config.yaml
attn_scale: 0.0884
beta2: 0.95
batch_tokens: [32768, 65536, 131072]
Each number is 128 + 24 x the weight over its row's rms, rounded and kept within 0 to 255. Layers, rows and columns count from 0. Numbers have three digits each. The size before them is the row's rms in percent of the matrix's.

# layer 7 attention key, 256x256, rms 0.145, rows 54-108, columns 0-127
111:171100149111100102123115169104120125131091121134112133077094173133118137129111109130128183151123123096133082114133091138124118112136110143088089104176134164121165153148166118075147149142117154127116143130087099164120119138139134130129148119120134118139167166115144139159139154148124114108127114114167155117147128100143121179125122123094114097137151126165075136137150121117110085164135
112:149135130100112113093094138125137112155108076138129108116117137069116137168113159155107139139140137125124131134122066202112157145149115107107150145128132141115103130154087112126091110146130108105136123103134157133136113119167143174106173078096099122171119093154140138139120096127156129113146165135105168126096127138141120158130114157112116112109154119093130155121138115115128144124073
104:119120099133160103151122143131156114122112172130135125094133154116154117159098149073119135116129149101117145150143130108173159177114125124135106137153127206151139132092132160133132112133142106146112105106129133131143118140068132100099186120132132126119131129097171130163141116112143140094153127126134125087143156114124140181144149118144080115117093128142133187148145098147122185126138
103:138134125123178142097153140157123101145167172128133131154129137129155088157089177114094146166153112120141141139141167105112137113117125114137133107134121118174129107105107089114111111126153147145113171090156045154145112099093146129141111113105094152148115101091069125165152167137115129105099115126125110128119145134145119136156148122123098121154126139127146138138149112079129149104158
105:132126117097137132051142150138112135171149147125169130116140140156102121158132114150121127150148114171130162194072125099120138099141150117140115113153131114124133107120115090135117103095131144160145155101126080136181111117170114142151116084137085137136119126131110120182142133156152116117144124144135138120116127119132120126135140142187070108131141148159127086190150110094103131113148
093:118132162141113143163098143102085110096109086103149106087194118088113138134179101152160115117099108142151100113154089102130110112112132154144137168094118126134104155148115125149138134085101143101169105172100210109144133163140123111165112146108168127112171150161142141090102106148159116154125106156127167131127084132129176111099147144108154150099143143114124123116130092143141072128103
107:102142098100144103145098083146150106140104081061132135134132129121133116117115134111113167111128162106119173151094157151133118121124134136145114124133111156148123089116162141093116122134122125080132142102139125132119110117139131138096142168138135155126093156089143134110119120135174117135128124164152117111152132123154159140137122169097100099133122115158117150106116120133092127140131
107:156125141123112112118135114139101146084151121155092135109074114120156103091097126119120152138101133122138141090157142122182134123092160141109118090171148120135118093090123126102127112146137108135117137136071124144123114123116142077081170140101123151121120160089108161165138172157113156097125089153092132126106155127089088151122145148131110135147146129131098132149152124121122130133189
071:119172121089148150129117111129144125138175169129149149131092129186119116115091142140135124110151100181084110152130159123134132165144146142121147066119137127131129118090095108172092116127125098157151146095160104133153090148127134166120136094163091108117136122115137118152137082122137148108138139083153139132131137101144104156148120094169175118168120135109141114106139179101138168090146
082:085154144114143140081166162080086123117156116099112121125127121115156154152157151104116140126103127152127127106122102102119127122148139127125171172132121128144148121198149134090147136113106169116131110153100122090133158131144123109105123167119200110158115139126109157174123176121128083140097111172135157133107138132115115136138105112093134140101171129114096118163149113142125097138162
106:130141084130108130162118124110153128121122091121072115123158111163158138113174109151143106090120168101117088102127095151097103115126099149167128115131111105138148146133129135118136182093139121080097129099159148110117143133125125131141116163136130105112159125177122110094146117132117111131134166145142095129123092132118136084148110087121197154128138145081129120094119163143145123170100
074:138139130110129146136123103110140135124138147121162104161145166148136141143085125147178136152111079132075116147109163112182136108153167114082136150133131159100156128077107116118137155129135092165157119118130156139117132174113136151128155113162118137083135140104189126128115117103117143115172097125183118130137149141143085127126109148117129101155119140121143117118149165102128119148121
107:159115104127134094130097137108104116135131181106110127143134167155119109135142160106155133128147128139135111104114085113132166114111180098152121164095128095131157127141132109096090103131155178122103111129163138106095120118160122139151155168116132099107143137089109129150087164142142130185098077121101128111159107126101151124106116117124098137124138144103104158142152142151125153100122
081:143106149122139098113127155169098137169064109162140087121102138114134115101139116145096137120147119099192141114135126163117133132121114133105112149080141159142136115090132108093154134136148106107066129140122104143107101112140144099171144172080144130136091157134150176115114146154130116117105140157113117109120102155095171132156140136106117085088136107158089120166114111121112137098162
077:109107087130101136137134103128116097089094094099095100113134109099128143098186136129119115127117152099143136100133066136121127112085102122150132175132126139116133135203152171145134133120154146084110110177122141109107146124122117087118131149154154123143154117170151107091117158129133128157157124169117118138153097126094139096127132140126123129106134131139136118112116151162137102145095
111:138111080110071102145142099135134104076106131125126128108108109113150143112116135154120095131125136078126151104146114127085091104094126138166088100149107103096128127150094119152115166116143092089107106150093130164128105134123128134093141149163130136118117167144124123143162143109141119126148123138117121148123125151126133151142141121145132186115145155112162123128098182106141122161155
100:149111125149139142143133132166155115144135161148125131152123131146127118130109128116118149119184153135136116117124146151141118191155168133154120143123163173165123131110128128139093114149152136099121172079142122137143131112136168152109137134124121148153124141115130144121173142173118088101144127120117148106101122129072139145157147150145119101184127107131061109147150121106118123065188
100:136130105132122147104103142099164124143157119114142129143127133176115131133138124162152166099133147129087112153121140124123133131147123129122166144147149123114166128137119156147049089044122128155163119134119152128148195127134135174122130107136092066089164117128147116090132103139160121127107113070107116105094164116126149124133087137150161152184106126090131113126130136174164119117102
068:136173171119157155112122129105137175186151150140190135156115149164121099145090130150166130152133082127110102136116197119150113154151115114110124111135124089105146142080098129130130101089129106174136125090134124133134137163101112173138143097128090104090103125094131116137115097090110147099120143107156110142115157097138110160133117101140147119169151130130117116106118121110137156093148
091:093176129098144122124142106117133106142147136106103133119096119133149118123114158115143169119159154127082141115106150107154139166129134147090149108121103150121106126129176159123135126133128145141099141145102087105128140115073113108125154134162149118119113130117123139163121155118116143149121127151158169137159142077162116120097112148090087136168110103139128137100148106141104143121144
102:126123144122185109107078155182128098184110155116124136124142158112123115143115116106137155107136142150154103150106123110096150143167162174119134128082154127145123118143129102148120145120130143124137103161193103154133115124125145129148139090140135120116123154126114171155149101163140137134130100107176146115163118076152145126147124100142120117121125120100122134163153144146092110108098
102:131105136139130191129088144056111090106123158164116099121177132131100128142152136183185160149103137114113132112102117117179109118122150105146149128121142129112148140139118098138099139133135119131160175126142106142165159162124122138104127124133142121095173106095130110094142128145122183122120088131126090128078157091145094113112129147131142136181129155128143137111127117102169101154131
109:144169130111153091111153115179127117164139159141138127107077106086157102104086134091099132131153146110100098154172171074131138121145151169081105107125181156153111127124136121113126128097129123147143122129128116149138111109123144118128115134139093121143094159100102121164166132141124152114169165099190121121125099155130110156173117115189133133112132099116122151142129169134101179098175
105:108105190118157115119105124134145137172082149164133116108144123120167097135097159119127122139102068120127146132136202093188122129142147138082130104155158134144152132103071115122149152130147106169137123161148114134150111154131131119152161115116127156131113110109116137147117105046117109111126159116141128150122153180132102136141165136074162111105152124147166122124101158110096143169147
111:131128094155141131168131118136127081084128101132124136126141129154107152106179129135106111161145079148160115133145123177077096104114106138153105125167127105122156157152111112106131159077128112101134089146084134103113180110118142139186101137150155167148201138150136112115091132169141106096108131143091132134152102133151121144114130119118127116133126132132118087103143131141113132130149
095:143102100151113132142124096092144127101148132145171135097080091077148164109093099151126156162147143117101138108157113101120083118137144147133128119146142078113151160140139140124144154128106123086127190151091115143161109097142158163095113141163129127102140113146115128147153145112128101130154119117135092164158184144158111113127158134098169150117135126180164127148114167074127121186170
091:122105117101135152086139101117107127069106116097137139112134108126152158139139148101098118151143120095117125127104094062112114122116134145134115132145134115106103116173129125173130134107127146104149132186129122123176098127120164109099096134174136144126129150148131096148182112104153115130151136110202128122149099156164151146167138122126110138112150112153130087117123154097119132139140
098:159122165169117097135133108121126095133106158152163096124140144101122119118118136149117113148111132134149114112164132129135127110153130110105143114137153146155146151130116131129161155140086126089173140150134127163127121149121133154126133120138152119124113109129102143166132101158133147092163122106156123156075144144181098118119130133159188124131178160123152146164126197141091151129139
114:112107157111152180109153134109159123168118135138137138148075118099160150152154071117157080089170092135146153154086130118136131168162141137143114118118110100108105128169150112149201142147135109138126141114192106122182130158133111093108128092139113139150112116124124132152143109052099141144110130150141138096152130127107156104104168087118136157118118103131114168147138153100152126185122
111:112136135133121117122118106137181198104135126092097111124186129121150132178112131172127116133084111112125168109113187090177123110096100115083121165128088143140168098124114099122117094105128108121142139146146109161171171157116099137095106157111116138120104128138127122105141115111140119105134162130171109145112156156110126144151094128135125093136140148150087120162121114116117121111145
089:132178127120103192131125116063079130079134124097127106104102131167119116118139140156181106180117113127077118127109116148145138116093116108163143131130146120116126148146174126163107147067143140129153129137112151134130145137115151118129110106170123119093142111142126080116153128118146189142112120141166080101111146117134128115093101121123127126123128108111146110101098121097163099164123
104:187114117130136186096142113100138172096146167143137143121136149125135133132111149140128117193117094142125115099131138079160142137096145100145118139138129103098167152134108118130099125114119111186139145148102134110167150126093128134154122073142100116113126111084116132157090183102132147159119098155089136124148179127090121126136166142127105103119134118114152109121116120150127130172124
107:115134152100124132102103192116164131159111129135158143110142139158115102159113115110151120114144119118149125199102133128116155158173126102141111155114135110128115122118166154163140139100138126144125085119168130138139129129137128089131152113131127152122140179118103124108158056148141121079118161119147153122135118108090149150148111105147141116125139149150101123140132137116166097107113
109:104183111142139132161107095114138110097140174134173106086175150127118094117109154110164119152075129140112147122122139135125110112114113112141108153099125108125125137108087129140117153066139123130144080143100200178143159162121113143120166154151120130119173117100155114123122129099137153125146099110104110103094122136126151121126106125130160158139126183072139130134115134146150104114125
101:091152060104180164110127082119179074118168124075146129118132089113124136153122156150131079142166124156110145145119094097137117127151138148150140100103139081106108144130159145182109145084121137077181149127173156125169150114167147106122098131183116122129170096135142115133145137134144103155155147123124116142115131165129107101145117125173124111109115133123134115123146149101122141130114
102:184138126157127128126143128094138121171147166149132136126066125144120109143125148159145075146168153131110112093148121092140087128139118126121140153124148167088172179109165128110123123146094110130147160125158109138162158126138139100110155147158085090135141117089094144183160141102100150140130163087123142116112124135110067136147166110132126104144168115127118138124138139141111153121163
098:146110120133150100070141137141155114173128149161135175124116125084123113167086131117076129117137148134111158171115115051124116148182141120094126137157104099153133113154109166166164124135128132124125156107122124142164113116135132080094117095086108135110131155128100153159122125111147082132137114128139132110128166115115146147129153091109101163120141131178153114170186133122119144086162
083:160108168115131121121118121117165145169125155143139128177126148127133126131111137167150171153139109155144120133107126148163151159137146139100109170128169166164152135126089135120108120133174126122138132076136121156117133178104088092136136135065098116120138150101104112111107096156117151150133088143161110136136121102095146130100170103140115110136140126136079131093140127084127130149138
103:104107098101118125186140181144146133134173108142141159131108104129109143147110130107143137111189129129109085154110084127126156110175139120120130112165139088110130136143148154154141094120134109119128121147182114165124160125162135110118155126176113117120133137102113140094146093132109124126136171083112109163127137126114089129133123113214100130101105142148135120115134126087145137079099
110:112127138144163113142155126163146136140115111123114105174145139097124123160074184133099088121136127113127133153109130113137148111144144118137162139125135119125125123149097114137132153166132141080151159122128120151118142153140169141086118121083147150139095097120126120104126131122109053124143104099146094170107120160132106117160123135171158136102095152098141161097075172126153132171106
104:083104131093141111158132102159136123110158123108141140133119093127129133094136108152144131130141097150115142125156189142094105170100117140121114111103132131170097139129119134128139131102108128110143116141141142065128126096133132125137131142127130144143150147135159129120128096108130111083131121120149168100129107155139155127076166126096139156096138132120142093128145145103156149163163
104:133129120164118125150147148146145113129192101146107182131117165119109124124102144120102134137162102137133167089142128130094120112079107101138122122144116140134141158136134144145123129154112095169111157132130075127129118080104138146143119126134106158178125117144107147144096136088120087098092165130138097122138151141137075128123149063137136144141123144181139095132138151106154149114158
115:164154101140135157125122139111087108110110151157162191068134087111087117168088147122129117154150126139134127145148117042165075128133110114167122155176145079115116137194114084123124110109129131145153113117112134154164125150160130111122116100102103115081157100122115091141106114113142130181119107148116109124136150175108130150129166115161122131115127122163120131119129129134118112149167
097:140101128140133113142149123149104171096113079118108147136135124155158182125161120144135126143150133119132081081129110183096123164104109135115126140146112120116119136122157142133139111151148116133081124114152126075111121120136148117136105142150139161139128137157107105075138094135111093097089138126126122143165099159114143125123159141127110108127133090140108065070125116074135092156125
106:173094148106133113105125128103145153160095160126139128139085155107124085121118141117150131115151168107102114110138075137165174149162155118089163105142130154149084111140148165139108094172139108098140132117170126150104117154150130092093163129084141146117123131100124130152125103144104161095155120144134146139112143111129108145158117133151121102155135125089121174118131184109115118120083
083:131143160137104113095090156138147093163138122172171124138129167153108081149109080153116144121099142151166151178109148159143098140136116097137102134132106121158118111115118123127114124154109136151142114065119104180114127197111089164109143115078107127134133145114100134144126107157126150132109106164128110123110127066108147156096119097133114121137142131146114144166136094134130110103105
091:117138109126101126150129137121080164068163135139083110127128112111084135143125169109102151146140168120113114109138103093122151124134131126098145151139132100147111072103122150138123105173085116098166110182092139127124090155109177128117130120129145102130118145108117175140167128111137140155152115119149133113152154089160095199155124162120111119089158127101126128204137140133134106100153
093:135114136122110143124135089121137174090147129104143099131157100096141119169109156127144132106116135108063138152108138089215136113150145108089189125137129148114126115136124139141130119138131132133129154146186153141166140158146136125078149105124124126109094109120123130121166107088120135099132143096156147146133182163123113131146112169096131115147113119141119116141139128123100129132137
103:115104116123138124162158124141113091125123145140129099131119125095126167143141150177081113101171125170127143143170118105138139165157148102110134078154129126169079105103134146141165149168106132087152114150131101088130099093126139112144081110124111155129151095121121132129152126122145103141136127110112146123145128127132140153104204174093112152103149107144149091124143124084070159153175
096:129123100131158108104139141108094119151076138147158162120128101105130109128135128166129145156137128165133128105127087097084105136128093127140110138162106120143118145177122130153122114112118146121114119060122084141120142136178128104149083116109084116096133123186100079116141100142136109169142148159186142132145111132135185111123150090162088142106152137152111114119132099083150118129123
119:142121093140118151139099134135129115098094131164149103099107071116144123137112121171116142145116149163162112134140093132167134125087146141122107110129144106127125115109133117126098087140121120164151143087134137157162140141163134121100096157150076114114130090120113124099186147156136110162107132122093147161086138144080128130141118201152103095112140136110143115130100101129120089096101
088:095137087096125156127121088120177094086161082084107143103130097143126156118156118131168104093121135137107135139082105133131134135093140154178141094113124110074109153138138116151153152113132155100109160158159120124159197121155146146112123161208133112123147106122151124123172158118139122132146120113153126142146132093157131094137122138134150156114146143139147099108139131137183132117134
110:195130152117105156143096138100154132120144124116137152136156145169075109144120132134132145131126118168122116111148105157125090121138140158174169152128154145108139110158136106093089096167131173094154126123171146144123143167129103159120108117121122154149145139114133106138153103121143148113135100088136123135156118125122086130107095125107116088139155147103091152096137121125103113145094
110:137151179159133179168140110088155138112116135173158129089100117136151148123119099135129105124107154130115115124176122113146137138157117122135083124149149136139154139115121134159153156120122110118094107137169156150183151149105146097118141122171127108089168082118110112138094079131120137093156185100123158091072111157072120110132124128133181113134097112160130137111108107169113142133177
117:139152116129116155098123075086166112103145066133113103134143111152110108116156079178139077161083124130131157095105120163163112157098145165121143149126161132098161129116079122130105175170112131135162130095129147153112166179164081127116157129116125138136149124145116123116111137114111147123104119151105132138113122142099110109086082146109129114134141176112106161165156102166143114144076
# layer 7 attention query, 256x256, rms 0.146, rows 55-108, columns 0-127
106:121152152135142158109109101165147143109136124130148163118131097141128129103123105076114117077136129159143147148157131155129117106108129132158134138157125114089190120089132096090111118133111106142160125132139140134163145099166106225141089167142140132104102121108139127135141168104118096097135087093116102142137147114122139144096117115090076096121114126128131135179125168150165137140105
112:149125161108134141127108085113126113170128105162141127128156193082117110110135170175128128122109155127142144116126125168117116128134105158107130108143092140122115132110134112160112128121120118134125134146144122112133160133129131106130137109120112156163143187119144108144160168153153145165081132216110143142118142093153127138095133120123128143130121102137090147123129152129144109151123
099:128136149103133153123101121102142113088099133154105130093132114142135098094121103147095130116171091135151093132099067131100150159108139116146148108123131107125127129111134107153176146103141139131169148095117139086098119155107128174063154128106178077111112138109169133072128153141161184156151183131123082116129157148113155131138147099120149130173097120147121113089130104104116151175123
106:105142109121091075083119146118158104129138120117129127159100087156123145099100110139109133113128084136106143137153114122144178101124143097135129092139161137137137119140101124120127115080149162139099168090107152176108096093147099176127126121130123072090100111134109121127129090133111158105183147097122076127155122144140138103152103121117136137161119122147122113118110101137095131098118
092:145127096175092109106125112146126150121140151108138128187114136108138147163122114109153137134161119138068145127134149111181157089129127154148134151096178167107157138158131133128080095159109141122106132127105127162144109118122111091131084175127122168110129113134104109131151096128117105132140078103125169144144115119129134109178128165136120112113152138136132100147138146162144113125096
101:125129134128132146128145119110152116086143094136163138102156131098146102151135162136130176133114100116135113150113149143096107134107120152137092087155094135132098156104159115143092113125142092109106121128110120121112140126114136100143132154126106151165139161156111116154088181114131133116125134164141126114133103104136140124085128104116121140139152133109096148165126131166098112092114
106:135150148108133138162124127113130128108145142119161131149122114113125127099118132100128115151127125118109090110156132143114131144193061142089149126181134123149114111134150143160127147117129114154153114104136099075128147145147127104090179125122139118138112130158151137138144120120116109127166133147142145128135112165065099108146113110120152140149159175137169143117101180146129119070110
084:167173115108099110133137170131127118130102130115089152168158092154131144105154121167150125104127133133168163126160105150170111139110109115142133173141142149122079121141113136151156143108133059144120176126128145167135102125128146192096124064106121148097087103149135115130106096157090120111122129106120064109127130131116120140133160116159142177120141117158158138128109100101110133126109
085:074130104112162138116130124133172149096147146126162145115096142133130124153112142089097133136107096132096145131121173119154166134157165112145152112175161096111192138119102106106108116147129178092133141116130110127133106146156077113113117160143098073124145105094131142137167116091149117083160111112148124133137132134140126139156082146104106102138149125116129101153101124120117134133104
100:129101122165122125129159172134122145130092152157121089124105176135148155173129129171149158138142165076103138167111084104149080164142124132137121166062135136104111153125136166145134113135101116144134128157140111122142145122118138105135102094104149159128114139133089184122110147178150143138076118123107132126120143136112142175122166123168144138084145137165120123110159047116134132168098
088:147117053098153136120120115168127091159155138101105123130149127148113114070138170151124058143092116148163150121146129152104087131154119163103106167136142172104081132157138098163120156135140131082154158138115156136112128124113162141125177103126133122112091123153154135117133121155142114078118147136097107157107104135087086112138158110133139146157125135142142176099150107126102089096125
102:103144148116122121114076025156119148138159111115094151145147100148157128109161131182102108140150141126171105145142089134140146056167154150125123109143139151142127139112158121119124115085172136097141160126118174121136146196077141136092119127144142120140117132145163129127162078163127139110139143168125112095153143104151136133105139168138118143126150129110133105079126124123128108127167
091:136144184127157125083101135105162144143147167145121122097133115117138121158122139117084151150130076113156100083094110131067135141104136150111108100163123118174140124095120100124133119116132138130168105138119092143121089176123125116131138119114112141122107132128098137141105139153119150147170130125157159074144148137111154119129130145148083147110127144114101108088163127117124145145116
085:085080125160107111167138106122108129080123116118165131140105142133143135174132130136129161137121165098082133159107147099148174126155185146139130126086135116121173141135125163133086120133085160128098064115137126115116138111138092111178086192142111123158141149107077155133156185121139131160108086103153168153173129116131133153124087143129128127113142139122115130159118092131135114122108
096:138130125076107090172167127096126107158122113148157080120106108116132118132131138169142133175129142105134149169135132128152108130136135123136123125101088108126113132135165133160126154138107119175149092111107095092084133142129172112118117162102096173185144138128119148146090142143110132153119129152097144114108110140126131148110144117163156141156141106157141107147147096127131081162131
097:146139183111110148096105092128184138105169150155138156110139103122125137093183127117134121125124128150162135087162146145136144124120129124159130103169115121162118116134127121128138111095152102126119141113142120127093114144116125154108179099149127066108132127143135121126102090153097141119172162152130093091116151133116162120086132120114088163161112137101122140102103142115086168118122
108:125119122145110114096143145157132153099138104129182133136098136134115120132099078100134119102151144129089131124134117131139118136076135124141113112139193136107143129083102136111122121120147156096145136153159122158163147103138101134113118137160095122128132150124104107103108096107140125135101114108134118124136164114135157133166119152109102176119100084121103088157123085116128128097098
075:132138131135119124092128158121131118180119098169115130103137159130138130103138136144127115122125117121138139145148091126119118152130104129138094146144121186128074139114112146136161139137129067146158146153128125166074128103105151129129119067108128148118121125161161121114088136163144136139092151162111103085097135134129127117141163112111110145134101116132130119121126102132097117168158
087:091121080131128202163145168147090109097118138098142156139153173119139112135110119110131169115098140120102120190102158149143133131124150123186133131098138136114134141134134114128068129128122156128137103118125135120148179102133156128134099163134112129171139114120111154106144139088139099123105123149122119165145115136156075144123129125098161115090152125148135121139100116125084135122099
098:126107143132066083129107082153092100116115112098097149144143106161110128102136170159140142093139151157168139123096070160116109106129123125091104127104115097140133114153163096101161127091097133142126129105141174158142129128150136211114109155132111142165081123131163095127183140124118117120141159155137088111158151110161156108121188126128129189117144126117099163134091126142148159115135
100:106139110143148107110119098143116116086147110128141176141155172096112136150157138112113112130141153136091179161156125080153159093142094086120152167072181187127110127120114124100154119108150121119130142143158148140163127109115115112106145127106160104120108150090116100078129141112133155129090115111149076119088141165113091147200119128107124092150115102112139133132161098087112101136119
103:108130105130119123140112116107153136150101116144162135143143125103152143152106144140149152112099126147143100088101135153130096121139114168117124084165119083152123123131137109173130130125102152133138100105091113091087149140173140143117137130130100115151088137171151127110158141155180161124153135160151144099160121091152127123079125121116149132149138148143094129098072173104151150124144
105:146142110105147137107111162131104136148102157156114112101129117116097128150076152112123121144137110144134101093083102124105093149137079185088134195139126101148129102132091121129148109127100149096159139142131116118151089132140122154127152140120147125089115155152114127138165164119163132111165130137121119138147144157098088116148141104092167104138137141141133124106147158127114112157131
108:147129132123105078150179115153115120144122120101132097114146118123109127135129091143145100177143113094115110138146109105126108130123173110130086133143100127096118121105101136168116137130137138099101118102124138154126087170120090119097132158134112133114126152117102137126035073157113157188127124096126174146134120148099161128113122094163156147180180140148129149158167115120123162116113
103:098139146082114177124139130118113124103128161073149136110111117152079117133128149130162091155082093159104095109131116139104144124126127138132156135113136082159114131171149127156110164151129125110106118126119128120113126107123135102142161124168098122160145115157129101139131116124128100126172138124134125115084098168095078130128142102130149125196087134137122111131136171099087127142131
094:147123112106098057189139117076133074113116095112119110135107119159126155140120144145119123118081131127133173145050159079149119144130153148135119120135123105114138163196119100142130140125090147157115081109118111099097110116149120127177115164117090107147127140126112126139157162116168140106103100086149139119147163115114124145150083126124115119115146169152100101139119142109115132145155
099:124135109113107136138130101158120124166078113116110150118127133124112140121119176150149117137146163154114145108165088138147125077145118132093115143088113091124111090144133110097112141164137127129121126117141134129161133167129155124124146135130132173128093177125191099116173157173135144131135103133149123156087121137133109133131181133115145133160106131138133173116108129142126122173143
108:113154117142141107108112132121131130190094161138087077122123115101119113142118146102119124121145136103154137151109145106142094107110164121116090140122097116104143119193122114115147138118096135167152118149133133124167132077135108169159125091119141141156133099097114146122149148138101100117093129110119119153129091136185115142135137130097125132114137116160119135120131101127098106164138
106:122106135133100109145133168112111148100135116133119121138111146111143178150128143151123128087108112126109128144098130127093142163122077080086124141118092141156097159095120124109130121113126181126147182115143096112119131135165088102154131143104142119121150134105146122185157187117152123119127140092148145152127163088109131119167100128124099126116120125100102168107141131129128146136135
089:126075102133154099156141109120092129113109086121154136116120162138133149125130140098114126111124148104070133161143146113096106120117110102131133131104152128131144149126150164157109125107083110132135114134141106120123130096111094148127098140156121110153123138125142135070136125065157146144072119084166122108105141129113099162192095130154182080112116158153159106123184106104139128124095
103:137146176120155160146143137109126133088137133125175116138126134096126146133105114120131049140147107147086094130135093156090123157157080119113135157127147082163132132089090144130126093128111138109133113149166110114114159118136113153138128109155118113129144114112117110123153129117137136109138161152105138129133163157082117122151128111123132111159115117120119077110149138105113118118112
111:118079116143106079082104104116154121141145109148142097119098143135131148132119114081131147117088133087140161118144182087150140148129102092123100083122152142114145098126103166103157068113138105161120145168144115153121118075136070132147114137135099134134167126129100113166100128144110155131110138131160125112090134079128159130100157131105124172108145101109166156159131098197103117114169
108:159098114138127096149121096143092122120136111133174088148133133087128120142141115103159128155139115165112133183131131148127139101115156147138136158099152169145129108106113127138109143078110128121143101129118108115118113146130147149148080197126128174196127118145138125118129100176150158144119113116125113119140095115118119119163144127163159104134138091128133144118086093118122081134143
102:089101127134129140155136133141146140071143093105140128127126106170122156145147108103156129118100092147072130134124149135143130119123143126189135134123162044172184150089128123151143102070133110130128154087136148120124131096124104171166100159177128110141122107105099146150153109152121158097132099099146091114146176099167166168107101117115120106136148129117122116142130144114111180128140
102:102151146139072139129113088134142131128124146131134141117123116111113147152153161133126151167094133143179112111119107149132134076138115140179129134165134055132137147080144106141098145133145141135192149117139094120101165153119165098139118092199149071137124111131128110124140117128125151140126115164137117079159147114132138164110140142109110139133117112171097123095122131095080128137133
098:119111141105090105076136097106127117154148133128114144125118125147087116109134157150128107120132124160147159101129124142151135141162109141106124082148139128160152106170119122130181129132144115163138136155105135120120112116145155130151164094113106129121129123104136105165161166145116135115167142190119138120118153134120149105109133102083096144152099104130083137142106124164134104158188
086:106172154153133103073127088141133142125117105166128137112136130103146124105142159125158126143147114115116128117139110095112155122115124123139108121119113167144114122126120156163161109126128062111123164171113173155124143154120154136119161050105139129108096155167131111117124167176108116164121166188115117124102148098129166153107124113124112166144079135131112112099138105138136136128113
109:114107121145088112129136118148097143143133132132138087147110135145140134130159123171132156122109176130141176131139152162131153164102146153148091141101120121083156145153154147118158126121116125191121121161136125112100177103137113126146147118164148138180134119126089120163119160141097143189104112119113140144145148105160184151089135126127113145122106070125154157172132127156154152118160
115:168141104110164167127097128133162153126116102145072122098112144166166112065155128156100117131094145155142152144109119153158112144117150162165160146144105070124140088130143090114156158185124152147149162089127128093114104142127143163126151145115154137116138147148135141096154170116125101105149118080136128140096152133121150087123130148115125146181115127080110120144125106115148106181180
105:121121134150119105126117131093154122136120134127099091109188070120109115154119127120161167154174112129154128136104142143129152092096155124152109114146115125142137149132129138178117098122090108105126105111141151105129116105121122183131146119128150102135102145135169143141143093160129144114129113171142150106133083131173186136093146112126164171118179153177115143151108134136118140140126
104:164091130075122091134151157108133140164121132109038131113139094168086114113127126158092118135173127130183110131106108148140098156116161134116120108131098100122120123121125141116141136126115169127152086104124139051099143136129154123118150113135124088156161153104139153136128127128134125178140106150142168153122137143128132132115126143144154120146101116169107149131111121076104147123180
109:157148165119091081137163076115101159144116134121156092149141109106091121138124085123162109165122094167094081142125100082119114114135107137094131113164170119170138121123105163142147102100120172148124118128121138128127121111134081136140133127160098120095132084138085114138128106135157170124152125120137133131124125131148134110119104083136156107157125097127143103141167184079095087139139
103:175135138142114106120098163087153133110104153157129102103117124152128148120126121145128128118137110065139141132095152107120108181110126155166136161160102110100129162122139133146120100139123095123128129113129086123105107148118137128130128083164152120103110156150077159131092120116134121146117113096130139124134172133122164159105114148141102132095148214153135107134145121129110152124141
099:133086147125108134109140085165094132096101101113118147132114163130133146120119142125129132095095176129124165139113123121170128109136132138112101136130146084113131109108112158082099115154099076155145111130139103129169164129137141123122116110117129175174125154152109097132153223134116104130103101154106099152108148108124159127107146138134124182125109127128139146155106139177124133120169
093:119130151100117100073108096126127139172170136162109177116118132118126086111167155129133132125175122136150106133166121107134146117115111092087119091131130182145120102142124111114160130109167091123125168175101143167123127139123115120103150096104120137118135140121151087136088129129094117127114173185140103117088134117136132086131130126114110110146088103120143162113121113152124100124117
090:108134137111100125196146104122114106120143115111157122131134138181147150127156158162125134151086167135131171119127158124113115129117067107125127122127142132137138164136153132108108174118126149134121126105122081129094182113150151073122113140137112119142106127102127100156179139115109169125110122108118147115166126122096155134152114125161134132102149145126152141143166174159178140137127
103:111136108101143188171117122149115118078124135117146150142099097105145166118107135077130141117100127134141136128094172124102119152123125144136126155151117116131143141132118097115076138111084147145160136116143086115138151063135108111160133153175131102113162113141129110178157179108150089075103122124128081149125140118101091133144105118061134104140095144153129114134146170127101155124123
106:117146164100126127100124092101162117159093133122101142128160098143115128131141158159156121158132098124118132095115136143124147104105120135160116113115098103132186176150142116131145113129112098107116140096128121165128094127102134143132154114133148125132144116127161104129167112133114147113175121160142099126149123098143159150101099103075141117167095125123147110137160156132114137178127
094:133115153118093077089132140094113151143098123127125145122147126131117123144140144153142106083168106105122140132101099112144139117088143132119142086120129129132133135149128139148177090098112116143107123167105164161128095142135103177115130062124112130149072072130114128103146170159146160155146124135131134136123142093176169162125095102154129150102105098139107111110161128089143123151134
121:128151154114129136124094106158140144087129122158174154143127112114140142129164128125150140135144097139102112137151162168109170145097115114171145142113154132139181141102129110120131128097144080167146164117124101143110118171097119112119139111153114119148115085140110085127099134129107148140160148099128127100155134086108150130145089096148109088145087109086170100131160119086119132086095
091:094126122148143145162099134114130119053109112124116119110125136155163132129151120101128141098137142105104121203094146141142156130102175119173149140088120104136124181140113129120124099092101153135142097096146099115128117080125138162115101137129137134136119104075133160118137092116124127090070113092131079126112121138168122156130119135154122126107144144161143101158129067074078157166147
108:133142126094123104138119070184125121095115128141126165125148097129144127076131113067145122152100124161167110141122108093108120128114122094157104119147140119093155139113126100126125101109124094110137158158115116130116143123116136143108127111152112094095147097145130102121087138145103098139098144133134079101110141109132147119089134141126159108137105151138172114144158143136086122112111
104:129100127143111138113126143125138129177138143128139115171107146099098171135109131118170127146111120123148090047124161123152141146141147133094131122134114090165104101128104150127102133146120140133148095157143106159128116113156075100199148131165120150147163117153147103121126128126149153136137069099106143150126134160153111148110114143096111118126158128139130138114126155119080154161133
107:099138128140136144153099124184111145062165122116130139131097109124122167135128138067150140121141153117126110173190112156126108121117144110135105163170111151125171150116109106123137086103120116126166136137136117125111164143111142111110114147124152106136119131131143138102126167146116147087120109104097138132112143152124157181137111144114130076104156178141135141179171097140137121092098